{"num_attention_heads": 6, "num_key_value_heads": 2, "norm": "rmsnorm", "positions": "rope", "qk_norm": true, "attn_scale": 0.214, "bias": "none", "init_std_o": 0.0194, "optimizer": "muon", "max_grad_norm": 1.0, "warmup_steps": 0, "final_lr_fraction": 0.0, "doc_mask": true, "train_tokens": 679000000, "max_steps": 5492}
Each number is 128 + 32 x the weight over its row's rms, rounded and kept within 0 to 255. Layers, rows and columns count from 0. Numbers have three digits each. The size before them is the row's rms in percent of the matrix's.

# layer 2 MLP down (transposed), 1536x384, rms 0.0401, rows 1053-1193, columns 336-383
131:105137147084162076110088135081075132145134085185130114065121094135092106169175117048150166170077122183136136096133133130108168083126171173158109
108:091178198123122154136047155084125229152095151150070106120044108141124087115118200053117161149128117159081117133173150143113153139127081120097124
116:201097063171067112089146126170155106065123155167095124159179163094152128109074157131127120140099120104136137137141081092169073139111124195124116
104:095089168122141097074136164142139201150180163092135121149160138117093091125129077105126141116133137114161130137163082144195078179112104138161184
115:142121176062138119089137145111087119134143144115177136163106159124145118106093140159121157108123171096130144143172115160110123181176126134119178
092:179149157196070155144127110157109096155100155112114145195126103136154139171194152149109128094131182094136075096096110148122102122143138173080077
099:100126066129095107154120123104145150095164134060141118129160113162144196089152111133173116091131109111164123136166100140137143132109182166120174
113:137151103155181114087121124130163196127133126116087115162095080085090134119092118084097107134098135093083166111068144153156067169149139163113180
059:124093157167153157120148117125134087134153145072137095192106101119140147167134122123111146077122058092134105143135177120151174160153144155104105
018:165165146095090135112101142172163123074099176070135107135139106142151046145088100160091107074160145146125131125102103197076076130126131064169131
076:177126154110101105139129116185094124132098169136169147202121082145139114154143140154113117166086051105136142137157166179104146094182106124143114
099:141164122140084087102091169112158106144083163079113115168130197147117126136146106109146088157126124146110107072067151111110181219080144159097132
100:143113197100117210151112158183091136137186089146066163125104075089129110080119131097221133139153179150135125206117098174161179142147098128095136
117:177139190138096175095131162142132104160117109084116104092134064106157172048159151132066125157107086115076114134137096099113140131117141081112109
120:158148117090086175125165111129154147133117123118129151111126108090163128150119185151196153112051097092100110145099106022117136176135131152135117
119:163091144178092098131107123128151121120152126135133117180159062090115122154111097164130139143128094109166124147144119159069117124130177112105130
105:106158120106205106110111113157110192116140122133119104076071070159141157111139084073107144144068110086120074159146121133102102103075125109121171
101:120187151176147099137116183116103118174151179074182142119038107119165102148114114163102116109133082075150094073140125119136144111095146111114145
116:115105152059071114176163097132126111086134158157110136123165097109155096164130124120174121143123112156083114167188104112169101159156156089057123
115:146110138125151113131141168114126098138165135155102122145156160081155124125163052114204202129162119128119156194104149182111150087148091192170077
044:131118181149090135135102184123092100155112163131136097128104133112129136133147115085147179075092149098112100112132112183113193118152182121133130
100:098147171123180169170213112129096202107106130096111123134075139143118121102120113113099184140125162130114128047100112121097152108139128179152165
127:046129085113171099143182133154177132215161129131127157112119139105095184124104133176126144117130102075048106149134152104094143109168178139149125
106:148183131152072147119174112175106138199113138117133135166133086148156102128089104144087069093124112135181130170119116115099141165159091082118156
130:094160144120156066136110136072121146117023142119154092085145131081164182097119109117114111117090136077138127130142172192110112146098103143167083
054:126196077131132117077113124061094090135138112144135110120150156126101068147135145166123111094159171142208090127126114192179149164141132111142165
129:137144126140148133150131158102106110143153144173125142125146155136097144113136129089158142155112097103065112113114107159161071129129130149122111
091:138163072147137124102131131095124166158117153143171125213133137145136126108155097113102206117149113097093134090198106187157163139158163101109138
123:079118133182127076113088085107128060158099138131111129093164121200107115189117140178132152117129146140194085142141144130174073154143099143157189
084:179087141149133111154136108096103153100119157113074203081104115119128095139110110130134206096104183184145096148173156132088164069150144164165090
089:159181142150100097080152173108128172125133121091100141090149136172099146162106151175077180088100112161068155100125137102143133110142180162074076
100:069133121128099135119111146136079080092153124067139110135109109151130116088141160117113145110172153099087143139196164205119162083104167192060131
107:061105159123105107133176099118171126130167112174132111112141178116129109093175146108101115091157116145119089162147206098143124144114145152112079
108:108145154088195110129185157133171151140077154091090130118077167131175134130155118149186139131133193103136145138162205086151207132185122138192121
035:159131074164151124123124172109079169131131124185148102102115143124139129167119102110117122075133121110119060075172148147097095077092149141153128
096:140139142129126140185124238133114117108147179095104152145176174145138125138137069135132125140089103147153147102070126114203124105147116164189163
081:134118118105132109172204114164134070140101146141078090106100105117102120157083073104113086158105127068125168102172169098189114150128148159148056
071:119113069134089122122081174122083083107082092108137182166136132143168158133107139091135166111137123145167137130110110133100141168140115100136176
054:120167093097113130102138157096108101136130112083164186140100134155143067185132192135070115162090092143150122169162158149143157128136128115143194
119:115179212166114115153169098076119094158051085091158151106163137123113079132123095133124180137174142102156158151127142105134128128174108200171110
126:141106139190151150120155135158122130093187133083159102132101168118118133140140116184123205115171114170143108089101136150134136162144133124109086
114:095096147139083163101086130103127119148200174146079134109130119051093074114079122137212109131088148122080167147124165145152143161110104154125167
119:095127150130056149074155112078085112139119137190089110161179188144158135139141150118148115114112149124134141110095120128090159108119123135116127
037:109169169168159114100181162171134115123184150078057102095076159136102139135080132137140147100170091141103113108058144119144124087131146101105123
120:164095124097128090167141149099142166145184134119183142102143130182146177114075107125125122093117097139184141114128140105087159117087138097152155
073:150077167110141122113091087106197147150063066092150151079083099188130134131152112111109133102144075136126149128066082136158134109100104098162120
059:142143117135185106114109132119135112164145114182138114102143127206187145135141133139143140110134103190133145128173109159204156147173134127165170
078:128160119071110190121151184142158105106132106054114126157108130092097106147098144131064181107147099086127099144128157182090147161135113152115089
117:090157134152091119140116078144161103187136136068067155165096098135105110126160121139153096119135136158115122108103153241059130138140109055129098
021:155108149153127082085080075085131044074119132122147110094089139156097128142118121132124131168161119141129188088180135086122169123104130132093127
109:075130158099138153078128182169165161133097126159142183129123077134146112192120161118108090172146164120125156084157129139140201088078107096169137
021:123128125100126169119068135115103079156089123093134073093167105101125176166092129069155098177061183187112139121118148161119128103086117108141098
123:111126100119156121065138060152129180100100129141100160052098048156094106173158138101110197129107128090161170087138118121131073141044118169131104
054:137106184130127180143144183144118122153078145065127125142139151129125131144172098133176099115149143160126163137101170140207143126139112107102147
130:145189121137119131115134063130204155180110178086185118151163158125193094146094145097115167149070144128095113101129129130115159139160169084134178
121:114129141095169111192168141161125069137143181182193149119101158124128116131151100107174165115116196140112112111094186124114147153082101174130147
121:085134086176169101169135119101128121165138152132135119083111151119091110107107125119130109133086131110226071116161104105158152132070114149180176
131:109112106121175106149128176166121068074128089134087111152140154091141129097152113136122109165129139132118157099063121105108144190100151128155098
105:101153093120155106112056157147133092138165175161083135215131065170051089084132181113138151102129141130178149136143082174146142084124098173086162
028:087118107112102145168173155156154141161149093049119137070195126094148097139133119157126170094157083127156145211157107128081136101140084161168115
013:132083118148105157139120132157149095141156078170166104174096126151141125118116167141090085097130172181041151127115122069181133140181105141142119
130:183091130146120171168113099052115138191110119130140173168188126130081098119160142104196118087170104128148079149140111142128115108145119152134111
103:096112111101157172160147110143089161083134122133121141179159164090140076106127159092200105175104134134066091125101128142091171146149110119105180
125:151098185099127131115147095115131133150151087144165181165151191142152063124135142125164156130145075145140156134148093141171171137125137195094141
122:141115112071188166152170109109132100144139064139085162134119123149122140128098102113039119151120089149124217147209102129165145119125111093139136
016:075100134182149150138118156104095118106129117147116177136148146141156140100134187074145099136112136099144110148090142143086155122098169157125102
110:105165192160096109095120116116125061145083103098082094164185144132142120114105104129100152167093110122097065188088155150201127086144120115080118
091:147106102118146133138093131156127130130143154158129161111185119075076109097131155078145101126137109131103137127160051107147114125184115177121180
084:091171147114131144154137078106178154202094150211136171123102130104104169129096115112116142127117167108087139194136178115154188112095166143123120
101:093140174115120099131164160049134153115114078091119108171086146107137133114073138116053130132138110125091179127093118140118139076114084171142094
103:143130132093051137142141169109129119179152151149114179119122116164181130129150165205186192150086160168081132174122163164157131119148151115135084
074:157138142146110151090112165094108087069119138053118103114134170112094175090122080157113186159078141108103147109180126110103153101148166119088104
121:093102096167124115086168129091160155123168117085116137103128146089132200181139203148097142087120126132118114065191117084120165144094172132121132
099:168137137119116079172112152099096144147176129118094137180128151116100128128164189211169156137147113151137135131140150150143126153095124137108157
122:122135170165132085164155142089167093112127152122113120138104170121151162136107129111165120182137183185106101110115119147103103095132138126057158
129:137131109104118123124130153118114105133168063085105112098139087119145081082147164194164115145137115071112123122174117143135137132116141100103097
098:084060052135154127141123135221137099144128130167104133189129100194073120107086187135133158160069068116154163110118146144148152078162068074110130
051:130199145154150141147147110110160197173152112173141158114141112120091060182189147127044138151155079117095145170083120111162131147141116101098132
051:133138115124122138082214150125150130177192175080115087157110157139104150137116174088135110102110125140185169105121128109161143220129115102099095
090:155091141116093147084098119139112029179125073106168140131106104095140171108159141165068136147086143148138130096151149152165092154129136081070102
117:154166178116115075175106124134104125160163121117110127136089122066180144084100184077111110110090178184099111108103146062154090079122125133159097
082:148162136126082111124131105156117123146120167134126124120152154097150122159169168142130156136112131110212138159113071101109108122139125127124131
091:074135146090128123124137187097154101147101051143202087118145102168129129133106103191140131103066164168113176078151103151139130109162130134139160
115:107119125100175127120111088125165161067127103116151147117139116106148146118070100099112100156130150110090187148138143091093098155182099127170147
131:185142124128173109121127139163135167110145136123135155157093132111110141154139138124167211130141145155097143070126101164142161122140154161104138
118:103096156131112171104121129139129088149087095146092183136170130099140121101102142100105119179172100072111077127117121098093166107169139116129131
063:091168138141178096174168126082174096153141178145145134125121144151129127134084114095194159106094149094150108126116138144163133200134176177147115
129:143113122205095145130159133142116093121092166084128169070137188212141095116145114147155053156116110131126135116187109118182114147131103086045070
110:142131147128103075126175110177134143133173124088123093201092147200107104136111089132091132116084142188158142122146093093197086177115170093141146
081:187090132143113103066111168143102086169138137140147120121173103134091110159114102148121129099109152109153142106144128177139093104131140174159114
118:105070107149125146125135080083138165137101186169100113164194095122098172079127071191118146160148138087127136126120145126089127127233141117151128
116:168130092137145149131123115119097131094199110160119113142103163090158179114145152115097126120089123150154073148139110152090137135141103113156112
020:178097112141131135174059128086155155141120115152093130059151136148210103130090119073126135127103080145174113129104052191117151147093167168081173
113:148102155133095136153106134108140133076129119100123097079111094136087155083145157113116139129098090126107079167153061089171092084123135134115113
110:114138089111123113100100100094125072145161128125126071138176146095116124121128150078097158149145071150140137127163014159128173096191152057140078
067:176159073108078149121126107025169150139159111109129154176116146168157066152140102109099104082098149110120078146073108144119169158141115140088107
116:143156158164147202175111218110135074087104160201051147110155125095134121123122147048120157035070134160182170110115137098156109086166124136131102
137:133139165145166049092139134138132097160129166119079115144131106138120142126130062125111131099090100130156163161139140090116115124148113149158146
030:142137122138120163079093088063091098105093104136151146113131130097115102117124183161109160134127097131176095154105116150142135159144119116107168
116:128133088162137114135058102118197137138124108137156097103151082090164080086139172121129104088126092061134095147135139211170120148178149112053073
013:172067147176099161130149108155065129149127143117115111081114167158152070092089072101109121112141083112068148151134089172120071149076149078086126
088:114164139155115118112122169130142101128118117131116151160154128117164156088084116129111194149113158094077148107130123110200185140110114153121151
106:142155086121099132046113081115178158103137197131129134135132127158173130157146121130140138153137092128188134178131146093113144120103193172097156
110:112095090135059111167103116186109102110115135134151139184208098156133147126154101148135146143220113131132117093125158124124157146118137190118135
097:059175125089142138114125165170121112101126086125160179102110103113074149087155169122132073141107132126097125119119150132122184150129146153134130
023:103143155124155164196142126106121100089168101113117141116174138129108114103090158160103130156125090165044139121081128100187136219141152093094136
115:143151138129123086168170119151169123112146108144065162176142137112125154110101107089157142116047188105112073127110148127089140162115119165145137
107:107085108132149129148164127080114182146157140165143146125134161087105146127159176159157064160161075147142150210161192079145129144204134138124202
108:163130085104156073134184086091136116178148197099124180136153080116145075133137147167150129141160110114079127145070127169122122085085099186119111
131:130116146124111108175108157187113127113072094120084107135183104126078146126136146102105094122165169190102148103176088170153122179141074087107092
069:141143081145112138146129164077141106111122162113096104120103112124140089153104051193116153146149141110143191150102215118113118132167167192143143
097:075166110124142122134094110168141097144085136130133136109143161115116137107065160136147133128100151071058091089130111054149090191127154168149135
036:157134123091149148105140116127069057135076077135162118131121148172105087123143117102102069119066103121098157140166143177118067173123127150099175
038:139100105106142100135113113137178146106138107100162080092061114145121121168120114139111142137188127122123187130069177132164140125123169144112128
056:169130162104165122124076110154146142155112150163121140090087131093143149174099113124160158131087141139136090118120146173165146192091116091066040
102:123119149144108179103104160144111129124198140158132171200137094089078095067183097075136068135104141163164115081161143071154102112172162134148127
101:136150148134130189083151135162107066129142082124097087100164162090137120142116127215132105141164076096134110110170157166142118142068137109124134
129:202105155132170166150141162207076154088151109093104074166110172086138131127154148087108121116095109111098107101162105123086126096052119132179105
076:128141109167085080144125096140115140184154152125165142132093115119094198169100149088144098133122118090186092076141093108160127093097090094158108
111:101172151180100144114093162106204124159112144152118121163130085118165132111123091092092138107163178123125166163132147131100192109100100138087117
094:133106103160155118149186108137099130112159104128143129086129087113137114144098139096138149135100102147201089153133091167149128146163114190145148
131:097137188091069128138112124159147126126147112141096126131119125151153164115162114147118193133136148109107072126150118110087031134097153167130067
120:207135109121130131121127075166135157151117101142138129128133139118126112106122159088087169127134103063142157170172109119150115117137134142148084
163:145123072153035127131130104122108185170141150138059105173113119154123162142171125163172150141166135134097166088102132122106146117088121158132120
091:130166123117162138131156091119097186167115078093160116142106166156144151120144122110071136142134089105072129143174159156182153211119146092143082
124:162126109135135171174061121145138158181135148088088156139111158121158153106136126144135135135118188153142128146112116097072171130184041092083075
146:140094150135146086105160146133152108067121114112140109136122166118114136096137065151161121144158076157148140130124120127066102114163096108108146
021:164133090100122108086108160171124072180145156102086124131128118053187177175074125096100149125207113115127138087179124074149154156155163142160153
083:137105121149117121096081148090113139110103092145137147141132109143131099123156126180107071089125117121153177168164112166081130134134173114125081
078:150176100145125058124150137127145099125128088146154021138100132064115171194088139125175152085142139134101179172113072141151159149144167103129100
048:159115149083169105139080174156142148148165120141082126128094175128086107089087096121123150093168182186140092161122174140162080150179125203083112
093:094114201080081132186120124164150086099089106142134147161198174104154095134129079159158122134161167083100152179126128133088131186160142122173095
114:179120129153071131135109129125150101112116116138071154162146150142090090098083121121170065144136172156116080167164116151091106110141166108155119
119:165106126080166141121126153110181108133155144158135142143114165095128137102158169137111139148127132169230122098120136100093135178104114131057130
053:112142094094130132133109096126057162073202173161084107114126120154170147156103124110172126204133148132154124135181143155114112121101082077116142
031:117097159104136083150112145128175075106085142125137103090116138063093166162135128075130143137151115164155176110098174148114174147176147102134131
066:171114142137106183125139091084134157095175060173149136130152185127135096120121126157160115167094180108162112109107087122160104145203171112100117
099:131131134088139111121178170079111163090150148174104154172114122098166108155166113125126129137058140140090125139085106124151156116082061178098131
137:167141110060137111135154151140122123108113099147116124143110194111098191113102103125154158132096102091106096185099155126068129112155180107089119
116:168150134148070115100161137151162124125119150116100161127152125111145091087114082139087081096161126138126175149133046173122095089127141103092118
148:170221116108105153088131147130104167098177079078150114106168140178168103125176132143059130169094142113114092142157099081168074113131124120119122
# layer 2 MLP up, 1536x384, rms 0.162, rows 1054-1194, columns 336-383
109:121073091172111122205127127099155173113073140106090069168103079160156141133100168154160125145203135138126133127166082212160147082114114124149106
114:195125102213107162112127109112150130121140108071141132146159077111101126134144176184082131096153147190158084137146151117065156167069131139096079
104:094151057109100101108152151127134092156083088153122148205120120193109096134121121148112164139201213091105127122127131153157110119120155163142125
113:115170098088173124101125141093092110125128171125123118185150130153087157078115086136099141140159111073141126123129154163173153075102171185166194
087:108193158152108095148107143194110152079122085138154146143048138108175070150173125053147092103160121075139082108143154144107126107152140133101127
092:097126074165132179178184146086146123117155153115139158136095119128136133140143098124119085129137154112141134086113166105173164160078108112087192
112:142151123105124138116151111192119156119080123151148103152101096125107127159136096091135131134135119139124098171142147146103100151143169112072204
058:139081213105063150118194101116105110173184136137108126118093151088116136105108075141124108153088110161129169090158135128120136147128150123083087
019:121180132092114156082140139104110145055117118127139128161176160134155089141118129144113096125129103083157100128098120146064124045103143160205170
073:142103079140131146118091109155164046091163107107088170187136147136119070077147141083150093187119161119152106094145163118128102105095077113215149
098:113149117123183183129073123052113100114205172162148160112065111094173115156108171159164130175116140083173108071144142121161152136095083070115165
102:135186157062108159093131081120083167093134122119098178103095176135109136120076115108177127141100168157123120121121077108151116100095077110147138
116:121150203154108098121152112119139052122130133158130140109202154085116126097148118157121103136131126129113132122151152154157061087103127123210172
112:121126121090081098085108122125183153157157115082103143122139165115124118170104110122098087096040088115127067139161149082201136203060113132093106
126:125180150141137109133120130143141188148114129128154144100173099084193136150113093151126120108115103150153113093065155119083128094142149132119120
103:082120103106122067129156107156142097123121159160131096138121133105161066114120096195116143163121142150120084096110181081064111092145103121129111
108:118122120142154115088110146154086103095174136118163175118116099118142102107165061151043050102135116113120092154103076158115109143072133155181128
101:156201113116162058200149171096046098115087137136144136103159150094177140200179166072202147141176104118135170137133080104154105080150161103124090
116:156068139037112170132169128169143129098174122094125150144073145119142129081146107122204146089183126070145115149119103148146108092093134097085089
045:086151147133107105126135133184152091113166097127100068130132116142073147097125099148067139109135084125153036133108147190103080150135142196120153
103:101115182106158146105092093093162156170144084136164137156134097125168103100118168153161130135182193117136167106133070100132131079154143122119139
117:103133116119117155118086119127117181117133092096083121148103112160121145071125139085182130186104140126127180111133141107168110126180093085103113
121:136138129081155175128123150080139155143140158132119122118148080124162130112103121106116101186107145124063130124136163167137160176098093099057149
123:118163137056158132123134128207148151172158111116115144110157121151079099141130108116110115110100127118160077087098166120153121147089162065114147
056:064113150134100152065109128134177117182096150096158140173133189138131074148129077189061086092134157144135144113147146192128167084134193137126096
120:139105094126163129152157128107135073144164112149141145089130140123099156138127146165125190132168120167091144127152144161174117130143174165151180
096:170112156174182116152147124060130136097165111114111117095102086120175187165191124233165100086120123115115093178141196140151173101146110130123102
117:139102120140150164133193132062179142082111146066161155105076109180102143153152170070048121139063189132120096117075125110104144101121057095097111
087:172100135106117095093122139083092089100089107166100117112143116118084103153077133151121110109137146185048090091153131109079136112093142166189090
090:096115167113093070091048132129154099125106199113106142133147148095107166074110136112151167142123167114152082131138103105085124082167079046112184
105:157134115101129130120136116077145188114047117059122080118136220115141099094107125161117159150128137101105133171153133124112166074128094151189168
111:157127077158150134089162141126145126132094103169116104082095124083155102140151146111096195139122082037156116097145111117150159134188106125161141
115:139112147144166121142136115140124168087150108151095127182127139111098126087128148180105114130172138112128148103055147153146127126152137193105115
041:119139138167119156107096132101125159141135093104124175118151151110084171127122094090140171133141120156114107144098134167111144161121138114125096
106:080208126115096066129075141099124069095176131138103134115177116121122169100100136167157150156126090097113108106186108068181212070118124154140119
079:088111108059112127144075118124145145139108136069085134176092088110094154128125148135118160154153072058119102160141069095171097051144103169097174
072:107130140136114120132127119157102123093128120104109085132113100094123114151160127129155108118110093115149140160131104130084166150132119110090077
058:077149115075142128099122142134092148083177167149183179119159125155152070113199122108128083149134161112123165149162135142141150084090083144139136
119:165074118148079126096153083109120169128153127104132123106140174179135133115175167144164102108166170108208124168138150097113093044150139168107186
129:143093103084134162132046172085116099107121103109109109153138127162123126128130084113130179090148130061137158145168111125078078147049133143086116
114:113106161118120198130106175084129144145139135097110085127117109093136138166109141172149068107114194146106085220086124190168072123076116202140136
119:137132118132124150117106132157078119162144096147098132129133147151131098071147169103125142145122159144082127189131157157166199107109158147139100
036:065150151140113131060135156089104122138159148124120117108126112120121100104113144097100087139094136129095068175145152116132099128155117184088148
128:105160057116173110180115153144141189134195149125155099114183139159125095122101122127097123141126078161142141148128145145150146159118176178144061
079:110132176134116099027142162131175111172134103139143153106092176092156125094143105114095121120161096118104129181169149165142105151161137098125086
060:193169108168172136151150107107182103125123117201128163119081052184125163161146088076132119137170082114137145114113146083162124143077096095123129
081:107116162149076139122104124081141118186094139074102088132163103175132150170150076124112197081106110131175141139169172116130133149132139123105152
120:110142104061165121155145101144168135051115120120093137236084163103102109212143091146131170096110140116149090116133086146087161149131128144064095
021:109164102136147127093118131120100116095141081116135119078082169111124188150159146127094057208124076031123183065152138161189113123118088110115124
123:080151103148080134217120156148073103145151108102157085122154163090103155109127179123143163126186113127133143056099161110101139146176110191148104
022:133106100177163131110134134125150118126137125136123092126159147130112154126126196168076098097119163117110166161085162082046174176113114157127118
115:092112131073100100114134118122134157136107139055134095178130153182167176174176119200132124058143135197109138124113157161123126077146143157140129
058:074171140135097131125092129107126107149137097130131115136108167098116141146137125134106174051142093091139120103145098109126157122096130160106125
120:114140181092058150025163154069100162109105144147155122101148121094135182166109154136126114117184121144160130120167164130094133160113090164094160
120:135171131135039156167162146111123107115096107141176098166135155155125049121140141171152097121180172144096083141102122124072153134127087147183177
113:118193128142086129083105111076127078116112150141131168155132160065186164133134118148097077203119137093089143098114139194151112119101174120156169
120:104138148121142129114162141131100104128113131131084101161140120078118127112092137148156122108079126106140142077125129150155174129150142083101029
112:097136101129120140154088176091100104201110150140154106174141121110185181173109110138095137116061153159092157152125150139122174125155151096206094
026:149148136120116146057134080108062138134067101143154108131106105155150146141163145118099076132150061061078113085112144125150183198146139127118119
014:087111142159104063168149127130136146105128090138164087158101160136099084118112137100120160166197126115075149126139136128150147100171114121163163
124:097123133138160131094143166141121086112153095163187139129119131152113149150118156174156189121144112163097108093111140193135117081133085140154106
092:133055087148144153155147117131190160104090087109091119197140105086134146181049141126158114162078137104081161072078121101131134119155123118152121
124:104108119118156146119115188144126144095148139088125076078133118108108097136099150158175125131090158142095175156156145138109102098128124160119135
117:103079128159140159119137133123046171157096094074124139155110171124128175150109118092108098149182106139089076127109125131140133110151139115160183
015:128145173161087168154142096087074125114104099199125129145198137146115122187169172144145124128078091091195086133154147078166127130171181129120131
117:125138142043138093158126077132190148156142160111096162158131085175104171164109160107102157151143114099101104168131107125152198119108129122105124
097:167075079079069155087120110121160167087125196119144132117155163120040132091054085129119092105113121156100173130171105113164096105097106152150173
090:113144133180135121138117122142107094147119185130093060130099101156139111114086142133097108135143129091147154150109144134098103099135154164129117
110:116099083146164174066063173178139107123103113063100208098116110084095162107099176107117153142086113142116155109108130146142194128151085064153081
110:141097138054140134197118140114122081135099108181145168131161105099118112193152115118116126149105150118084091136155114159112139124088164103155101
081:141151132144128132068120112140144153083149140123141077148159087155124130099110088121116152136121222161086081100106091048114139109107152135093092
119:148183064104117125122132140177133164175113102115120156108059120114126150181169127155147159129131103163098143124163153133110136058173151100116147
101:120151105157121139173120178077120117080169106093152087134107135160145115106153189171113112205156084143102100126088138086115091181107100109092155
124:110115129122125149125156178091119068139148074110132166167148121111180091125109141180096068122109127070088116178103136141119091126109158037114106
114:102115107162118127122112149185128089095133063135158106146139097062123069124101067155150096087100138092137124127121111164198165161123136078142134
106:091110123111082086158112131130096129106099163113136096128095168068114151125146156081118143170092081175133153182210123158145151049119099090144172
051:073112116157081026109182131123122105119138124160100184084145107157115153113135120106105127094099112102133097119151114101209133151155186118098110
055:114134166128137141181135144106105160121137115075167101138101144099099174188097133147123115140155079104122140092103147172180156227171119148128113
093:165103152152138168137149111117107117077057166143096038152140148171119160175145161128150144107067113152101152116152158118164118150168126169126117
110:154177102130126143121117153058102103125172120132151084123143160094167112091122147107153132145158166156082091183120190146116160110051137108084091
091:126130171123100134177137160080114118082095151125120110107184139118155122139105103124138104115129067128045133144122194110101154138108120111098045
094:071104126135199082146122137147119124070135078124104146152114172118142185160108180093090107126144103162140133135104114111180150200095095090115160
117:198190084107157118136146132176073127135107106075111135164096104102087096206080071132119129172098119154149203130123127148134173129136121105140082
117:153181139176160157076174145145141141124140147150136108203057160112097146096116130144173151156068150156028109162110142163102109145174155150148131
117:163103138110144135068124092105164162090124111154149139152120158111132128120148106120139114115171109167150103056050098172089090110073132149114128
060:124140137179143129115142159118144140153054127141195122118110128162106215143141150125142148157117154088131131139102114099136131128114148213127156
127:096128129081191174103119202145160184136138111111110112144083045105106160182139111123129154127148146129107158075096120091135077084140160139112139
109:106131079136105097111143152192160125106152118063166136210131100176120099104126162160142100104118123132112092088175090087144118185131093087153105
083:109111192128098105058100154162163174123193153169087131114115133102146203159097135094097118104074146096138164108110125152071173056151118154164089
117:140117091111155094141185148103063099131143165118141164040152123121125138168120139153150120098167130123160083100189145142097110120110142095102112
122:157199061112181128095114141112145099177134165128197144205164078088091126111147166065099089108145113110179123112143124120127098153154161095162148
018:137118133139134193090087103094131131200132140095079201078147129120136147143139158107115119092149118104137163162131136163156107204104138143125131
115:116126121099105142109114087145185105170138148150135137054084113099116082200083135108104183073184145143116145122126100150101108063133156093138104
118:146134115113069181129108163150121147108106190107169179135084105156182086136122130130056153086107191137106105065151119184138105104126091163059114
072:109171137176180124109132179056135131190212118127088139146148086169176140181128084114167055083172100096125132043149091144119147140100134102118085
122:117152178166164123122149166134168134072141126145179117105104109156161129146135109156131158083161101100072179159100133155183143173176152107126123
122:136077155147140116113155138108115134066111129156152164118063167141101106150144123149137142134142122080172067155104097101120136095082122126133087
032:073134105064144090183124115110090071102121159115077123125134129205113098100072072148092086147143074168084120142131083179045119155136110089111072
124:045117152131134196128098148166157152160061131089083112090135041119167122158124146128125130099094146062190134143097117133093131113234146105164065
011:139079144168157138082069136144177109116187091094113111098120141142126168076092128099073174148090130117169113106091167100136190137104135142071133
089:108121144138111158079083119117185094148082131155083163095081116132062104114103124113109109139087107163145132157154115117061187117134107135104080
117:168161071130094100104167105114161132128101133117118136115127143161138107098134110105168118130122093162096155187089144202168151118149150117096189
107:126142128144093081144116069167086115114106104113119075178130101153137134139113145150203117094094187129118153140143134096149127117146121149149098
107:145091071079105108160161106146143129145110076131132160119150137097141100100106137064137095170115104141031139153124107135118133148054140164119142
023:129197096154172124189187079156155142141141099176122175137135145132103135106124128127088136144109107135078126089156166185126154145129190122092139
122:176143101115183134104135140110150132100141146132089165169101138114138157092152195133103173080117135047118153093137130175145078101128145092123130
112:112104090069116114120228141115054116115066105120060118086132079092096127143127129178116113179145102130073147147174161122155128132101099075109126
106:092189157127107093153079122070126168067100099195103139114135174178109148095088069111102139081136191135125140084115148156128076127046157103105164
116:127106138114141155082131112162114164144094025124035133056146098089095124146142113138123158087136179160100165134127084158092160082077108117110148
070:088136147073147116110056151113117075135147128130071125068127112108068103147086104152119144168079140092117142160116118105114120153168086167098148
104:147170139135106085186142169169129108188155118151200124121179109158105161157137127201145154079121117133135152129046160093178099165118138115115163
038:114141115142142124150122118141138170124088125159135138154132193185097179117134172136124113105116123160112152147102130077114144084107133104091101
039:098130096140187123140130059089117135191185177190149107171108108156166147099078164139089095123142112155119167124093126116131144115166142195106173
061:144157091115159208086138182128106101180193133129116150138138143146086208148116127066169136168085085127146105072087108175125185121128144125039034
102:067141126109092146088106179129133143151183128119146134149187120122067146067139134102099096139139136170075124080111147123114143103135106110195094
111:081097149147160250131102130076111065141145085104181107093124081167129090146159162108087135118103154167126132167116196150188065165131112152112048
122:201071129125130132088079128083175118166146096096072141174148075160092171155106042073097072106172119130114128149191158131125105143101084157108195
080:227105103134126055128128122115124205175086101099142164138148147114119157146077167168112124185127170129054101088144127131148147145077138127152097
109:126116194101062140126067156134129148131154108104101142193189150154145071129152139181124170143105100136131093128112145066132124168064130152176129
095:139161075110149087125208140131102085086132157131105103113140126152059096089093145097115142129182118087135085147088128089169121090135085105131175
125:107142094182090126211093144080122155126157122064116108163069142150071121114137108125131165136166067116087156066130157097182142137102094096132194
128:122162100111125128133102113171146102074061070143094148133144134151037136171088124158101092146118103164102093095115124150075148125134130151147121
126:134102098118127100176131109080145142113147102140209120088131075164130106148206156135164099141110189134119201172091117147172187125169135145119109
095:133169132106114134139088126134134077162121097114097120113147096106106105148161084154137147137129118132153168124139184116174109161135115186191071
113:146069129148136183084111118131126164166140155070075128128096089098127106121121154109205084143191121119138151129159136108126147127205175149115085
135:137056122100136153127107122078146125091165103163037172126176127125087110158114101224114107201150090112129134113144100119114143170084139099110128
022:111107110147147131118047114102117076137149089122093101115130110129101121182097188140096089123105101156188097125054147094229215125082141147123140
091:148109175128078120118096100191177169177091135088154082137159086133123114144155118098152065122091149152084129142148079150140129090111153098136124
081:121121108171137078122106167152206114209172100115090084126113142101100143163115155153108119090138139160149138115091074145219175137160147134163115
038:093093129138127101158049165096164116167178147087141157102131184094068105079132143123117113126141145136114160164126116103156111144131112172126177
078:119167183049081099114128159154131127067107138154112076176173146181123091112132126135103151110178117085072092134090138150125102145156109099123107
105:157166127165067195108095159120121124177121111166098136094134102096148128175126150118140112192111134126127137170079088105161096119143131037089146
116:167146152078100120125115156127167142078121153173134152171114142145089093143148101113183094134158135104179146145167124108077105169164122174077116
053:126163096052149091117144097106117113074097147178128108143169102179122118153096076138137125119120162085126076077126146163099140125154099158135125
033:160121133083126060143134088138139142141208099167099117161095122117127167105066121122155106187106145104165135087134159106132169096122132200119132
066:165137099181118166136161133109136113131109168136149088164108176151038132109096158155110196140157192087126140154124118079158106100164079114124080
109:098201067094142143133108170083127157131098134144083146146134149065097150165165122135070081118161133121120173116073104093083115090122129150164141
140:128181183067134152109108153149150149046150065159069072159128105105164148121122133101133142132098116188139096101074151144104080126174142092086124
121:077114109131095144079168151097141169138099138115114161122150119109163124138119162115110077145135155106148161170168132093131130187127111144146170
127:110123168120167132127102157081138133123122147111068139156122195089161057076127120110178087133094136094138119134154140152114152144124125141094157
135:149145122162112119067106160157105094080118137136155172090086103071209132118231085131149176129097078188117145071109136125148077072106135108109132